Weights of a small GPT-style language model, trained from scratch on English Wikipedia: 16 layers.
Each number is 128 + 24 x the weight over its row's rms, rounded and kept within 0 to 255. Layers, rows and columns count from 0. Numbers have three digits each. The size before them is the row's rms in percent of the matrix's.

# layer 3 MLP down (transposed), 1024x256, rms 0.109, rows 570-676, columns 64-127
101:098147127156097163114172109103111113146114118111106142153108114130156112154128135166104152123121091134121140178129149075174122129141130105166135145116120114154127137187120129103125148134150126
104:103107093100126116121103115115137135125126085115146148137153086131146136139119142110149128091137112175105086122137134161148156154099159157128113110122138150130100117083126074137155115133114136
099:130104147163140118128088105120129108112120128181139084126111128096110141104096131112141126102112111145112175114110125105159112083100166178113150158132165142124096145153112141155140166114160138
090:151136124123131113157109092124134117188083167138165098070169134130159112113125090072121119101149106121156125159126160136122122152143107101128145095147091093108117091100148122165133109134131125
099:078084154138152155126101120137140101109125091103145127102117190126102083136106140141137114142121157126122153101122107137152129152102137107155122133109162153160130116144135164156125133098151126
100:113117132177134127127121154123124091146124068112103115158150102133140148139103124131109133114099130159153112111121144133189124143139131138081112143136156083162129112165121081108121138088115127
099:139144101080170115116118139094084082061104113104145135133132092155084171119120154133124114091120164144163117140120115170172107131109122103127153137138137127154117112120126137149134166116122169
105:158113120159132105126091119138097176104146113109099147108143097134110140106105115100118171082120120151123141121120136157094162127112161098147133136174137101131144097115119136082124158119182118
095:136045138120136122152128115097118170141100173125115138118127129113130145146103107117181123150114151128117116078134129105142150129117130122096127124084116134129130094161136119141153065156145145
100:120122163079118126151110132149153106189110092102118143129131132121102145133128147129155141143151157139132125126126130136086124129107162150175136118161147150095155123133141152130140114138116175
102:144078098138149108156147144144135138160082109127133149118161114137131102132164137104135134163147143137150128136159141142106109117150078119136132145126137115130139109158143111121121079111124096
096:130150171094118104178136092139131120096076165094139067137110118147143137116096121111128115142170122136114046130091175091121125122151113134117165116090118171131134094126144165138090098128139113
099:140119155121183145107097097132097138154138131178132143116145097138166145080135176096115129143127130121151138116128114117139147085138132138170177099118117106091112147121139094129131097106139152
100:161097123125134164114146140168158168114115117120137146142166145157152125115115135144153112121122151158116094133135157101118129074106173141151120154155114141143127108110080131116139118143096067
105:117130149112138125111142104126066122118096141143142096079094161126130120115169137120139100142120118097133100117086130119153156143161097114149166102141128147160147119118084148157132124110146168
090:110101144144129133125100126126124130145088111151117153122151078153182128134096102140139154148170141149144120126100151110104128103128146082163126164083079147102111102083125078123124118114109156
083:075144140162147104156145117130157098107115154131146091129122125128138161117157189134092131089121149112147142097133142122164133091183155143140161136125112097146143098145088161141091113138068136
100:150096159145147149151139180124124101120116137108101112144108079148159133124111156116130117129163171126147123151161162134169116159175176155150151124138163115129168098097143122138097124164108093
102:134132133134167127155143144119132151103149087090057112133143136101127143136128113109107150139137134114120121164129153125147121092112125160116125146184133141168139123166167095170137126127146100
105:135105148188187128156116126114132124113156122101118095102149091145163177116139114130097122145148114167117127118118099087150150125102132166126148153108106112147135128111135134147113129139145102
097:141136138114118104104119141143101082147097136110073103130091142121147136148142137128193115168141050166189123151117131144092160139155138105111121108138129119133114163125135113141095099099144120
096:185129111118160159128134127165103128143147151126129121088156123138120103138148121115109130122112154142120140108130134109120110109140119097118137107146181134138131138098135100135123083097104139
099:109142118124110148153142134133148108188164124119178119155112119114126125150102064132137115130131126114121119098124107124154103136161148116149164160139152112100120094130116112122099126118136116
106:136120124098134097102146143125124135144165153115108130124116133113111109144134110096090135111149161161154157141144116126107125148076105148158113096137145115103123164169123096150137112125151129
102:105114117066120134139149090111128131166143110169118081151088093118110131146132054100149121140128129092145166088151122141160087114131140097140095127096123128164174099121122114145108108115106111
098:116110114135149137126095170126132147097147125114165125156144151133127133126129143094111122105145132119090092166165106113120117133146139132131117176083164160127158127142123133151129172076191128
104:135100123132128111122123129166149094079145127146141135109141161125131135166107124080103097084108175130110128099123149119118079132113141113156129094162138075161101118142083145130128155139161138
107:137154154142142157130102152160142139110131125168102160150157133110099150122166143087118103137120125122097091159162121125110139147146152093131138155127191127091151131109111129178098131154142134
102:102135155107084110111153110147108115098126131122175108139128143162087146105123138130124087172124161084101161138150098091125091117124141181128099136120093158146146131148128148131116112119112160
099:104111078148154148123147094091110169133105147139126142145082121169119104109124156150163108162106145127100106128148151091095154091123094117131116119118131152070084124104072099141142111143131111
103:114083103157147158104134113132155125146134086152140184134154158189119162111104137096134127123077119121141120105133125143120136114104156143079138153137140118134122134124139130103128127141148125
099:096118096138169125165069150140131110146077122123151152106129141125122143134108131138163130116133120142163118073097150100164141117118111096123147129132129158110112126100140116134120141098151148
098:113132154152126078144120071135100132116144142160113103125134146153166113095145115149142123164103122144174124122141170145129176127128095139160146118129120136181142127121102162165108133136103189
101:139127105120130110102126119127130118180127132116064167144132149123120114157140105105140166111128116159130092143131155164164134141090131162129139145129121132149123106127126169172134097104125112
099:106155115157127105147133155146095103094125104165113110166103150108103117108118098135105089120132118123085139113130124158097142120144127122150090189120127158144136134113110144142136145105171175
104:117134134114076156119075121127141134101140112146088156148122165087172108109095129146107118088152124145125135127131122115130089094118137130130147148127123131116116110135112151137093115101132170
091:143131128127115104145123134126114116111109117088103122132149136117121110155151100110141103150178106134117114124141089149119152149165116111124162113093121107132077129117130143118146121141142173
095:130131128117093131092147140155148093092177168160102166198106154138138115119116166098122128119111133097177102134096115170113115147106165124156144142083156108127137151144139113103151099126169149
103:135172141105127127115114105121143119140129149078116144186148140115101142106172113082165126116154132160102113139113108111128130103149107158151125093127143097160132144110105123131102104115165077
099:174169135113115126142133126116145090126141125103116125131120100135095103133125119117120119137152105138156126096165123114119154147130138155120114164177143154134146141135105139157126130117091170
096:113174123148131204123073139104158145102100130128143128120162087139157130155108136151111117119069071138113120099126143128141085120150128152123162125115172147113108136140142100141118136116139168
106:173156141134069175111153116119157150163097144138117150143140145122150137134122096122137091128112102160087075131193182162156113105119122097133143101131114100091126129112121139143182116134140140
106:163079137121143132145107129142105103140121083155157110151101171140135128155077141134102153119143136102153135174133085131116118125167125139131112102147127118083145151110131130109138116139143125
095:165099149141168130120152160149105152098117184148136064091155133130133154133098099118083148138114139131134107128128137140110088159144133128129128122082143133158106147143083155109138161085125148
103:139131144161106116155110116087131136135112132138106118144137085127136130134144150139128116147184146139150165116168147062134100085128168153110078138130110123077137135142154119135137083119093095
098:132127158137147113144051128105088127092136155114139103104115107136143157165120110135146101176115119157144113145105135154096133161137123129121146149116135114138113135148143126121094111153111129
103:184126100078102125122103109140184173113152110143092079123157126157130129148090139149119140090163159101127124119149119146164096098114115122150103076119095135114139105162131149110123136108135121
099:100119094152150192165137127124155156145149130112106106144174114082135105152139129115102097133134157136129157152076151152131136143148107142108132156136164149159175114154098139127085117112190132
096:097134125144113131136087141183119175110116143098137137111123172102158162139150129097137147116108107151189103139103146124115122166142162147125108101085156123058099129118124136163138142102133116
095:124079102131141168104116133145146106140099111137174128096167113172118133149131147149176147115104146134153161119114144119121146141151124116111118075107122167131119168114094090141155120151123146
093:060141148161124128148085145124180108160119139120120120117129124105121126144116160142140120108155126135108126101117134133146122102120156147129137150100103146123142104103132108107136126128118144
104:076144144138134101122147109113089115149104126153115151148106109166139120191144104133117113142079152118147139105134106094133132152129151141079158140104124132109090152137153115155130115111124124
091:133075093142169148105101153136096123134141158112142120130133139145074137159146127136109137098114139102123127109086145118120175109117113122080120144107114160159129112152130180085132106185100113
100:134158122134150169186096135141154125143150150142133114144135131120122146156162144100160111163108112134144108083152146121169151093092129146121109135129134124135119132150099155139137140110116133
103:168108183087152111126099107160095120153124149091095138113110119137120120159104153130151088119125141116125152164144094152084134126155143119121149085163171146141129137105155125108097141113142099
096:130106159124163115109099122140154090147051128143167141148175087117151119161132132121162105145138113144117112113128133111161117130146129139105104122152103105115106135154138114099125128124122169
100:125091094127141111149092128155133147132084178125114112098147120109134133120122168142107135128155167148120135107117105127109174136114121123083114177091096100140102124147160137109125075119111164
103:141109140091151108133120114110091147116110124151162143100113172131055115081131163157124117132103161130146144138128122121166165121159141087103099183134134143131103146125177126170084163134149153
104:107151096109133137105151145069104117090153128107114136092184108100106136110120144124134129147189137193134134130102109113139170107127155164141132107142082119094122103144152125130111123157125119
100:157144110119155131124121094092133125153146175115114122160121158130171132138117100164123095147115135176138130141193139153110169119123115115105074146120152144128113139119127143123134079144127148
104:129122101106125097160081159104143099142098099138148118140169170092154132122139154119163110080127117170155166087129091125119164119144121090107113147139147114149117110167092129106126125113138119
100:139127144118142120132141140142149120149112085188145144164118126083113127115140104137176080154112117107123176116115143164153159104145110106124104117155150115143137133122097144113130086163112135
105:195168131110081142077135113148121163102171109099133121130094131108147114143125105126120112134120094139121150113145135112154113128166082157119140116133120088078106148082101125137072123129178107
111:142111068127118140162102122147132121142099149149111163138104130143189100136123152120104127088141101116133150158155116126187122119078170116099184095124118120110098132155098116108141169101147153
102:150128167129133092195130150156141106093116117128153106137145123131148135120163110130142147091115118146069129115121165132148135126143126133132105120140153127094119161123124147101117139149125142
102:158108149159124126111085117095140125150115164108116145100194113091136121146100180106108148118142116179121122102156114134140141119122165133120105111131154123141102138134114091174085143138107145
100:136112104106119128092186160123134141153085141138141118146081124133189118149112155150122109100131147111159133162068160155140116135094116118109126100162117120142118127143141131155104145128175134
096:103125149157179165146082139122045114115158115155096142150165071126189145134121103097140103122112139143122168137118132164103177151152138133123145119151169126090097128135089116074113095113101144
106:135140097131166123130165170159115130131119100124100115145174111122147186149089126206123149102099143119128133114119101123116119115108154165146154140145119154145114096110085143161101143111135163
101:175128120141180086152141118136140097136121135124110123061113100111121116127124136136138105148121118109154139087151105133160154122125161131105058109116153094116142147108111121107184115123123117
105:107133143116102127121133127148144119166128093182101114090159129114140115128118125110129138155146135136146151141096144096120108130123131137142095112161137117080134134135122146149094108154111112
102:117107101151146116131118168183150094162140106151098163138132148114144182133105115120120103147145080113140135135127103159134127120123127199120138135126123118137121095173172109141074132113134126
095:133100152108143101161113087163128099103112166098142129086125127174104129155128128109119096150159127133140154101174153170110109125147133156138117127106137133122083110133129101122133103128165174
093:151100146130109145136159145132112164110088094098104110176137127157094093129109130149124106132160125136149121155065151148142149088138130125132161142148157124146106099110106126130120160123130135
099:106139129124125151115095135130144138115146162101156125114109117140146183120081156204168115141117109162164101087116112135141122143152129131147127104075139164088120073134161149101135090104165127
103:154155180131120114132100092086177109143138159183124162132081148128095141163074124159115189129127161110116142161133158137115108131128119157126091148140097129146168155162146140154082137116128158
099:089097082150172137119119103142158115106145132090143120108130119129122163144144141144095170133109137123090110129110126143131113109131147142171129123121108171142095117147136119132143102155141058
094:086113130135105126125132176128116136122126151152147158138137165132128108167158145141134111107095160131131139122140120147142123087120098110130160117129136106108166109089143132111127122110076105
101:111111094103138103146088142136116127138083133130107137115064156142101120119107101131120081146100113144111135133193139186113137125124141110161167136088154128126154096133120142113124107116147162
097:109107130136169145097145100121093101082099144133124134129112099100111134129132116161162122093106132154118140108134124107098116103120116130138114146147109123141141128115130147144078143093084133
100:151123108114122147109089092078172139155105135130142142120143126139168120110093116131132146139154107097098129150152136096097107123110151142102135094155158125130167102120156103150148115123104105
095:131082142141079125148087109121142138140088163071147137141121115128095123170080130117103116133147095135102156111138127136166148088114140144136107144122111074158113121129133125112110108122120126
101:132099167170142117137147168159104101149132120124130165108144149139123108113085131070071087099138116131127133155120136145116109131156154101106140146121133131149105161093170118133116101171135088
106:145141136164124117134125146097098154107150131140112127103136075071156124123144139105134093098159089114161099125086145103153114148127157146162114145123103133128129085154099095119146124119100112
103:113147141155121131134119128122065131116121126084107130103123113159110173150076120119169107152135125133166124129113117131113108162099147109121178106122105167108123099130145162122105134121157120
105:090129131115143136095124117141158122086125110102128170083141088097122124157130103152117114140146131140148139176134134166132130127107154111173083140146145165094128137111163121109154109101112067
102:104161125136108138126122125128116153151120079095119112116120119173159138090107103104159115113124118152157113105161118113100167148122116147114081123104141142120093166125097117100156099126097125
101:091099098148131078133127118088136115116135147106149159104127134108122097138117118111117129109127107105121082164090176168103090093147125149161150098102093125085140142138131107115124154116172153
106:112133131145146114137089149146103141084102145149149144133112150150111130107122148128139089186103117146170121133125149130130143104108177149115126178165138122140120101104086109133121144149156150
105:133147119121141085151165152124076122156127184114119191090081078130143141118144130133113114167161105090122130121119090141107138151110134127138108135149130103107127124137085157152120148168111104
098:072126101144081076125109103141094189141147110160075103096152086144114123131138128129092131155158166141110161065139129114093116123132137105115119126110109133137131134119130107119105098151136096
090:136196106134139109087131156123143121130124092198165133128105126127112107148123104108098128131087110135111133127108150175150096153122108148146109152106105083108117133122127158112110134083119166
097:142105155170109128130144116128129167094128168139121122101159133096086182105167135070126080132162139135085140082099135140113138099136133137126116136132097128136124124136156118130126121098148127
089:146136144156130121083095082141124143140128116141113099152160089124175118100133132107095122125120153168117130156111118117152113128169148128127130116075104173158109124189093132160095083152163143
105:096153125136131152133131108127107123148095088128116170069109125123109122156127127132155138150101149118129113109133115094104151160151194133162179124137103093097146157104107145100141083137069176
094:165116094133144104134112153126125179117174133147149147159148177120128148130104150089110148113131110115185120136118103153141134145109110124139134120100097168147133115115119117156150176126145118
105:128143152120132121160134141149109083108156093184112105178138136156095156140122127127146141106114171158098121121122136146127143120141162136135095090153079120092147144144114136090143108148132100
091:156147182098126130118116141089104082126103157127136153129171127106135136117114136140118107139177118104151142121141095145189106132111137145099118103139130134140092141126115117162063137119117175
092:137115145113107084169086149139092104135110124160170107147192116119122170148130131153140134155157145182137133143123100136149155097160173134174117109115093095149121132156120144102122150116123155
099:139082105134126122137119145096138145109091102095173095162147113142138103155115181125151152146106116114132114154148178154147131087170131110114125076131108129128114124175109142158115168128116111
107:085102070125117143166115139108119147147150134121153138173099159135134099141121134147114115130163096118111133100148121083122098134075127091160129160118120115180150141141109141135137129118144152
098:133110130135173162097132139141123111139155155188103123126120106158134124105148095144142175139141128130171136146160099110119156104144119130082166083121085167139139108097120108146113143090141111
089:136115155129152121178075114111097177093124134083118116101176181150132115169149122154135113125193125154139146154123122129145161101144126148133144126099096123147113135126142119137112111106156124
102:117123154096123083102140126062140147111168131096154145120133129092105147061114127134159113127107130131128129146114129133088138174118110130158143126147121172159108126160136135118177138128201158
101:160098138116129177173162117103147146096123129124101109129114105153146127140139159084094119146160168110133143103150158134097132132151133143114136143134127092096136122123124105143098143146160149
101:130123131129103076132121134123151177132114139083108142185137073109148121085118171121131096142147120144118108136090135139115108119139154166123166117181116100132125109151123154143138110136127111
101:104152088094126125110152150106149143141109103148141148140080126127127147117103155116111123170137101156158110144126135130114118159110104127163147101120092164122084079109124112147134119122151112
# layer 3 MLP up, 1024x256, rms 0.328, rows 571-677, columns 64-127
098:137147132138102159125083101137132174130150118144118104111124141112138107120101118097178109164137145104161141144141144151091136137090120124128129087128164144118094137092165115140133089128118171
097:111110138115123155080109115155093113168089158163103137135123122136117144105092098117098122138076145160132122124101112128145135100118155154102123144119178168144076116173160110142123147138114145
093:132123155157147084111122143154106146125092129096195138105126128108132128120110085083166123111140153127110127103114094097116118160097131115137149146120101134100138133127155107151145126165149112
094:137092139126121164105128107091119112164108139066134112136117169095134130123101131098079117126110132112118119129131124167132154156094168153105142162141149174109123093145164074144166101108137096
103:108107134144078139091142151150128147109126143131155132118130168156119152132174152090069103114148128112135156099102145129144120107131093116105151127160119094163108134121090075117143143128103084
098:180156081132126118128139137129130124100151114153142137146140103135114145104136141163127150062150137146114137165135149154092129143118172139109141137115178087146121127136176146109104130069139149
102:160120113158158091113107133106120098139182091123120153172110155156107182107132153121139144061149075092089126128142145107098150169161151113112120163135133139132155106150108059145131138160135110
098:149133146158147095167159066143131146123162133151139109098113172110106089122139169159121070106119121085160103118097112151154135132098113129132168135080119135127152107150081096138125106152168081
097:124123100123154127119110077138175126145120087159117133108155144109089127134120120156115153146103097128142136132193123105122124137155121180135125160159148149125126113075141112132102115121120080
103:131135095167148154078160128110093136079099121167137134160098148139114129127128103177126137116098185118087121122165171123106131116141105117145131097136137153157116111125138139136144114102141125
098:111094141132167170128135122111132111088104137110125125136115134138156145108084120144133136162142119130194122127063133148169126155120112115108168092114162111097133138108166152132142145155120124
100:142122135125135110142160168108097131103120160159125153118089112152152153134124139130174126135122129101140087120124128110108160154094158136134134093166158139127115089112158116090141124133157139
101:112088145116120130089133082152159107132142129137049139147121138156143114131151120150104154111105151127116115163158108150142131134095182121135168059136103099128139100087156146140146127134106112
101:120151097071127136137153106169093084139171137122134139119125142079094142146105130127119162147084113110111119151117102056146128145140151066132148132082111106137125150094138139139127146109097113
088:165116107135156141158133112124142135163153098170133163186108121104127110101120116109149121115153114140155124155101157139147107131092137113131096142166110123138123141120141081148111142129071110
075:122105184113146101122137136165155102065097164136140151145093140141124105143136138110097146120150143138119089114112139151126116137102161127113065108136164133134112113167191121135122095149093125
101:206109129113141160122108117099154120169152133118131144114059151147143117137085113097094108097109107118171135155075110136134100177119138119103124097124099152135083159147075054118117119145124088
102:135125167109144182096159099102138132164156121107102113101148105113118163139144141137141138171137118108130142149107129125144126101127151120124118150127121116165110152159141110142077134126098119
102:126077126154143086141103124137147135128153108121149119139141099093165186081164104131151091110121124154113141123150123153130127153097170113104168123126142118066122117095126091139101121154135137
095:126101136091130151126130153128137128138125103116144156174100114159129137122130167167142111147108120146118135082137083147163121095099079096135157106144115163123111132134129143106111116141096108
099:145120077134155142138160142090100101130109152159149140089115149139132142125102131132094146142127122164110112094108142142095096122140122109148150111130126144145114108136155121113151084088141059
101:077102115116133118120163118123136104128106103114106139116141142165148137104113089102182131095104120082075136071144095162116103139145136123192115139149127139160139179116126136133126125153131134
104:124139099077112117153115146133128142098174169173098148123090132135126136137173124082113107134107150109134183090174158141086107174154137114162121095141131092129103113144094107102121138125148121
109:099095133090105115132146092129142086149153173142126113149105145122134143106134129154122142122151068137125141116138112159158124165133144111108117118081151101137099124116106158150110150131083099
097:127111177155176135150137152161114155131125163152155150114142100117129162116168117117140123163160140114130122132144128119157169168103103098103099084113132114134154120128170115098159120148086079
108:124115126125129154155097114150131116134162166113109154173122109105145155140148135153101117128118130138138122147162091128117178123128145088095148118149111063168100115149160136140089142121101120
106:138166141102163116149149161121126126140110137181138126141097138156103117132136107101114136086133102110151134110137144136105115131143175113099136143148117104137120136107173120140121121103138155
103:169121136135140143136140127121138143108143081164127164106106143111094134106082140094186119139097141093126128128116130107142145138162100105137143126165139107164156122164181112157132124106158135
098:144165108142111107094144136127164130124115143159114170120103097154089106105170121154136150143113136118126147110153125148108152111163157104084083126152132107140105130086129160137088075124136077
103:149073142095117148106114139133144128129115135134091164146115114186148128120173122177120093098088132150152141089112156154115132122134141076095184134095147122145161142140154134125127176162093143
106:113119108129144080149084092159095169152173128148092122141125114139119099116111084139140128113134078143101134175152114129169112121133122099096088153156107130077109124143125156125158100111159134
099:133135113164123106094115130108115200103071117078145134162079116146145100071112139141149164099112169088144122113121110151129125135138119104145118147115106113132169151130129146151128154124117128
098:136168125109110122100158128125150127144084116116131145143109112158148101088107089122132108155097108158100153102164133168101107147121149112106123134100070146132183145090106099095122100125169151
094:109141149103096107124111135151107134179106136131104135148151057098128116127148082168133140130111097128126139107141117104163137102158150119131145114146150110155086090125127141111127154136131125
100:118122138120100139136149123145143140134175109133108155138107145105088124096100086144096131125119140110096133139131180131124120104102127106137155075144133136128124087117106167134130128075109092
094:094114086122135150117142129084113093150135101152145138109129088116153140140166130099153134117141113077109110133097149153089154080131105064138100086126128150146109138109110121101152146086112117
098:097107147094150153135187129136118134121130112148144128081127089112152094108133163120108111122151110156132154153145119125113120123108134151122162112149132115150110161142162146139162107129095121
105:141135145095129153141109109112126069125131119118163121115124122148118116118128136146119107124117155108185115127091149094138155153164115099110122147103157119148113095146131085141123130123128110
104:149112139074130142119172137093175133137114100153113150132116158146094121123128157101106184157136090123153120109107130106147103164113112179140113130149123164165131121150095102139142120116100111
093:141133075120087155147079135133191136136101156165135131171140129156148159120125133138124149168086101125108092115099094122101110161122116145166150102131129163110118149165135146144152095117115110
103:110120128139107135099135147142101120125167136151147130078149109150113098137121116109104144140098141094129166140127117099142081114150169117108140093104112152125103128154142139112126129157101088
103:120119096113176090107127118141087135134149092141112094147097144109148124155098152152157141133157163077153158120093123083098111129120122139169132140146167127060160102111149123080147170132121104
096:137133171141165146162075131132130168129088097128115131134142141099121154110154112114132087117094146122117168113111099115147138133134154108093103130083125109115124096184133162135161100141143139
103:115119098132152111041165113096154136125131181117133132074137125131078111107137138146115191121089112126103117136158067161088119129141098129128091122126142096109143129090155104140124118103154091
088:132147099179119147114106152095116119106125123155134124140131106113130119081132075121191152155102136146160116123110094158140108170096141138113099159129135127055138081134132137127098108151129086
101:080146151140090147153111116106070124146130098138146131150078160178110117109137100138168117112086136138134158100137136111141102149143131141157108108133136153141107154093134149117144120136152122
100:087158158134117107108129110125137112097079105098157088140109116187117122112133150137121094159149108093103111133113141118150114118135079094137126112143169143102136139142122098173125113120111128
097:117129143088114127113119175148132161119136129178142127143133113119133156156124115111164174117121083068139157152134117144095117124130150134129153110070141112102126151146154125110153141115111104
092:114150102120128130108139116138154111162144130145125082163136121158106129131108151173142133135134133132142092153105107093168161096132090097116100144118147165090148116121113141097119099121146123
092:131117093088115163118122132132197139104155148133131149150167118101117115149134120134153141148127122130061142109105104156114128147142101101147163130113105125139104116092112132162156126096128094
103:115122129118026134097123132132116099167146165165131118117148140147116123174141116167146162148086116114091100172121104119100120109138122133139102154138136142127138116095142136149139146110121125
094:085135104139146119077161157122094144098162124121144095131112167160157128096124122146182139129138135152141167112139127138096157127114152120136111158117144149145137095114122165163153075132131118
107:127121103168123133151150109167169135139136119143049123168134146131167135122074114123123164081110150128147091155129136112079139121142133124132148138134159087124110125146121108153167170144154133
100:148168144133098107170125107120132184154128102138146116150100096119133147120134110114168115098116146101139146116114111148123159104199156120142114094123134078119142110104126107120122134144113127
095:108164133141142135138125112121113147134146165108085112117128101129166103144116161125095172120115106109178187110084091135129135115159127128110142130132146108145121106163136098126133124177076150
099:142125119167163123102117093104157107141158109118121098143121092162115125115129156128136122144160123170112160085147149154115174128134150131145082122175120100118113145121147118112118124095060133
106:131172164124180123195111192152135146122114160143119116139119120127115112105099138106168132131152096111087117120155107119085135137114135107132132116138117133184090117124142099151120163140122148
103:123078099121136147074125132136153134147120123123112137102181107145120105093122131151120115153125119130162085089150139109134162117132131091179147090158132132070133097100150139131155144116126152
092:153130098100162163101122130107182132128125145145093141142093173141134120123094106134144112115168125115145131131125104144109143142103099107138153160133149122081110106128161102134134085109097167
099:118123120112145123141120132084111107113092079164134096129159136132139155114079096120090178128117118117137130079120105123108108155118113160149146107128101124115111130145097119127124155146158094
101:151152107124123136114143070130188112108179131165120114148152134111130115083149135095172169137145112080106134149128129121130145137131118117150086131136186073152121112126194084116155135090126132
106:155127145127082137136133087116114122171154129129125112135099163137098155111124131162166133120098170086107145194143152105116106127122124089118114074159136145169118117109107170118115142145107134
118:125103108119120108128163131100117114122094137111132120144113119149116131100141157102143140127150120101130138150134135149142117150094155129117146113117142132100125143131134134113147171117112094
108:129118120160158159137136132135142129130105107169147160091093118149116118117144114078117147160132129132055110124108126089152066137111126109137148112142165123105143132128105110105075124127125143
108:075156090152112093130113180170111123138119139122091107116131151144098120145134120098094140121155096118131137124129120162130132142130093059112111096153127109160121135101121103136113137142096118
097:134069133098153136113126163146142155156134122165134093095088117114138134136161140172162131114096182108153126135098123141111117161100118147125120141127182127102117164125143159155119159203166105
095:144127152086122131126093098139110123138135127137155181083155141134128168086099119082140175200136136107102123121156122155158109144129075148153105118096130160127092111109108136123144158144146103
104:089107128151145092111141138140086152146131105110112106132119104134126093174099135123107139140106148120167115098111116113141163130080140140142091129151145151151132163120137125136111086150091185
099:093130115130135124145112083084144118144149121130134119114149111121090138131097078135139108129159167118110119114129105173048109107089130126092154134122112113162161133101161128115132124164147134
108:100098082115078120123100104149144151149177132146122094113113079177095116140144140115101171157087101094121137130122096130073131085151098148126132081089137110121157145115177168147118138151128084
100:097144170176146163154142131168103114139144089110120153139133119140131154099151102083124152116147128097124101133102126111107113119151144116097130177107144124078135117123162065151096140098100186
094:178117166119120172155147090139168147133136134122141163146083139153076144129096148141125133140141154128108132141163117175162120168165134167128104134153123112104130134099147081127136132113116150
098:131153130126097116123128139109132152136119121123116130149137160164128176134138122091108120138105152183091178134117151108115089143161165146120116150142144148128119112086127100113124112167116127
099:116077188111098123103163115126118123099188140145117128137076115149107088124136100157134111166142118160143153093137156126147128107148069136137147113107155083122092070121178143117113164100117134
102:133123143158107109104119064106145123154175110109176076139158087143093139141117116135162145151115139143094114166118128145129112140121116105132155114102115112122130116113124134092161151082090131
101:137103133172113139150184112078121150103170138120076140129120121114141138133134160104131152122159135133104107150135123115129128110112138068126092120152162123117125117162139071155133150138125135
095:119166114154076135093121192143161136136146107132142101113108126144138094130120150077094156058103171115089100151091106139133135097070132128133135117125092156142139130110122093146136124151092141
104:088113179107089127133124116131141130118114158126125120098101108193071138107140129141138129186080176134115130110166162175102094143110137122116092107128170127155129096131108162153148134120135086
096:126141132117139158146153132117094151105130131125112137179084124162168105130110115097069159147170109129147098099190082162168137122137130124141137098122127120148142136150096114138143138103141143
097:072135116134136134117137101116165130136122143115165116084131142105142105119140078121140112072109105116173102106143121089107103142093154107123146100098084142096104125105143166094120155122100103
099:092102073123081137148134096147148128132154131117157140122151147145141130153107159125155117104157114117109154121123133076153179113101140118138104126077139068154180156127145102109136094174140107
106:128131130132096099149137125168102146143128145130087135134140140095161152118115105113133148101130095111101154154129116113095104114160093133157159137152136132128108124119150104160148113139140112
101:124129127108149157132135160063138139162122108115156063135076115132142090101123152104158143090088128128128148123098131137147120128145131142151116105103136158118148112121143115107104125139123139
103:130121098157122133094184166119111144133141150140131167121118136111107102122117136137090103134138186111165145153113120132097141129126128110130085150150135105125184115118180084148138138128096102
102:159187108145137186141157138079089089131153148120149110130131120177148128120118114171120130166122130164122139096162077126154149143155109140120137118125183105083113164064148125115144140140104165
095:157147131122110128142119166101135116154114153097102123151133107149136087138113118147156085142126152108115125120135104105150113147122110128105168118117137149181114129123113097094167119122131145
099:144127108138170116144091159100139140127096155111101158134189115169141093089075167159095186114169148099159135134110163113166116124130091169120157099152142117121144131158146099091111136138099121
109:112157121130136139119114077075121132134142113108082153149117130143082099129102127087143145139108083148130152138089143129109132118088102132088135139112119113141119131131160117147104106105129102
102:121115137121090116126148136110094146150191124113120096144114108137137104140131125104138115129115083146097161135115098100153112136107076116122119107075138120161177110160148143138102125130166121
097:093106135135099145129103103111119134128109082169133112121112138145064137155149135128143099119148124130136132117134172124144113132088112140172116168130123136192135132126181106143139140106133121
092:107137159099145071098102155129126126112143120117123155092088125149131137137163091125165138090109095109141135121108153129088154137148150142147120152095124134077164110116155168133119092118128146
095:112138124159130177091121121128111183144141158148106099138141165123110151147107105133083121107126115102122134093090113105144171139079163119121112171111130144126081120156118107080140126111161137
089:131111112151120139087158069142138139147143106151159134128115118139124183142083103117081079127149155132133165123121112132138100155120158122132093106160119162095103140130098172108147112158103138
106:119104145138120125128135116077175085153148087104129144103119171126104151130139126076127154154126103098136132088092128140139112121126078148147112108162114114105161163143114164144110123126139152
093:134119092154180140092129136125146124126147113167130139142143143096101148135134101110150179077113117118149156103130108162157118159136139093082112132144120112118131116112129111113159111145121136
107:150130123107127140142113132088106152138122105150079117105110119141127133102066146155109097115149108186150150082136121117145108109126135105124156144152153131102124132127137111126141163150141100
093:124166133151136139153162088144162151143116093122159134121140156141123132187110132105155125150118174124133124143138152124137105159098143126131109154104161139129136152140168166146143179138134149
103:104154114091097158132164140120157122146135128134110127109124142148179142117099154113135152103096181125139124176139124133148112165079103080146160131139120145144129118079125132149080128147142125
099:137135184106139132112129138099144149109123129085173105131133108145078149134165120096134110119144130110131126129110121144172162134128097132127124145112130143165119139113087060131133160167149111
103:120105141096088134125152101102089111134171117154097158112158125128086082108156123138106132141172105136152150093131135136141148098126106152148158094116157164104105153119103127131118095111143121
098:114132165108105090154150117094132160135145179156118122120145088113143083114160133123152173068171157085116135168154125108123101107115113090106134117139123165099105094134142118155108151149122090
090:100125130175149148125088122090110128092154132128127162157139126154119116156136162157207129171150111108104105177122117127127142166126142081137180132104127155158155127126094140122120110149102119
102:136121109136139152109147159098108088123132119130093148120147086149098080106135131140157149097119137160138120109086116149109077101152097115142115111136163145142100141138141184123088178120115106
102:115139136081140111081151090132145161144116109114087100109143116167093127115179109121096149133120153141134116122120162116079085118161129100114185138099129125133122153066135118104129139158159113
099:089129150116107088119140135149118102097163153099109116154122154111176112136132132100136123100105136093116108155151128122120071139103140116108105146146134118138112097157114152130146153135158188
100:135150132115161143083092130111142103137124138135121105131142162096108129139111136150145145075144136156097129139110159122155138137117056117129060153197138166121101108110144156144105127112117095
102:119175166103119154100128114153136125110141128146116123161130094106131108088098103143121113179142106078094171127135116152140139158121119112136146128133166139093124100181140112128110152133127113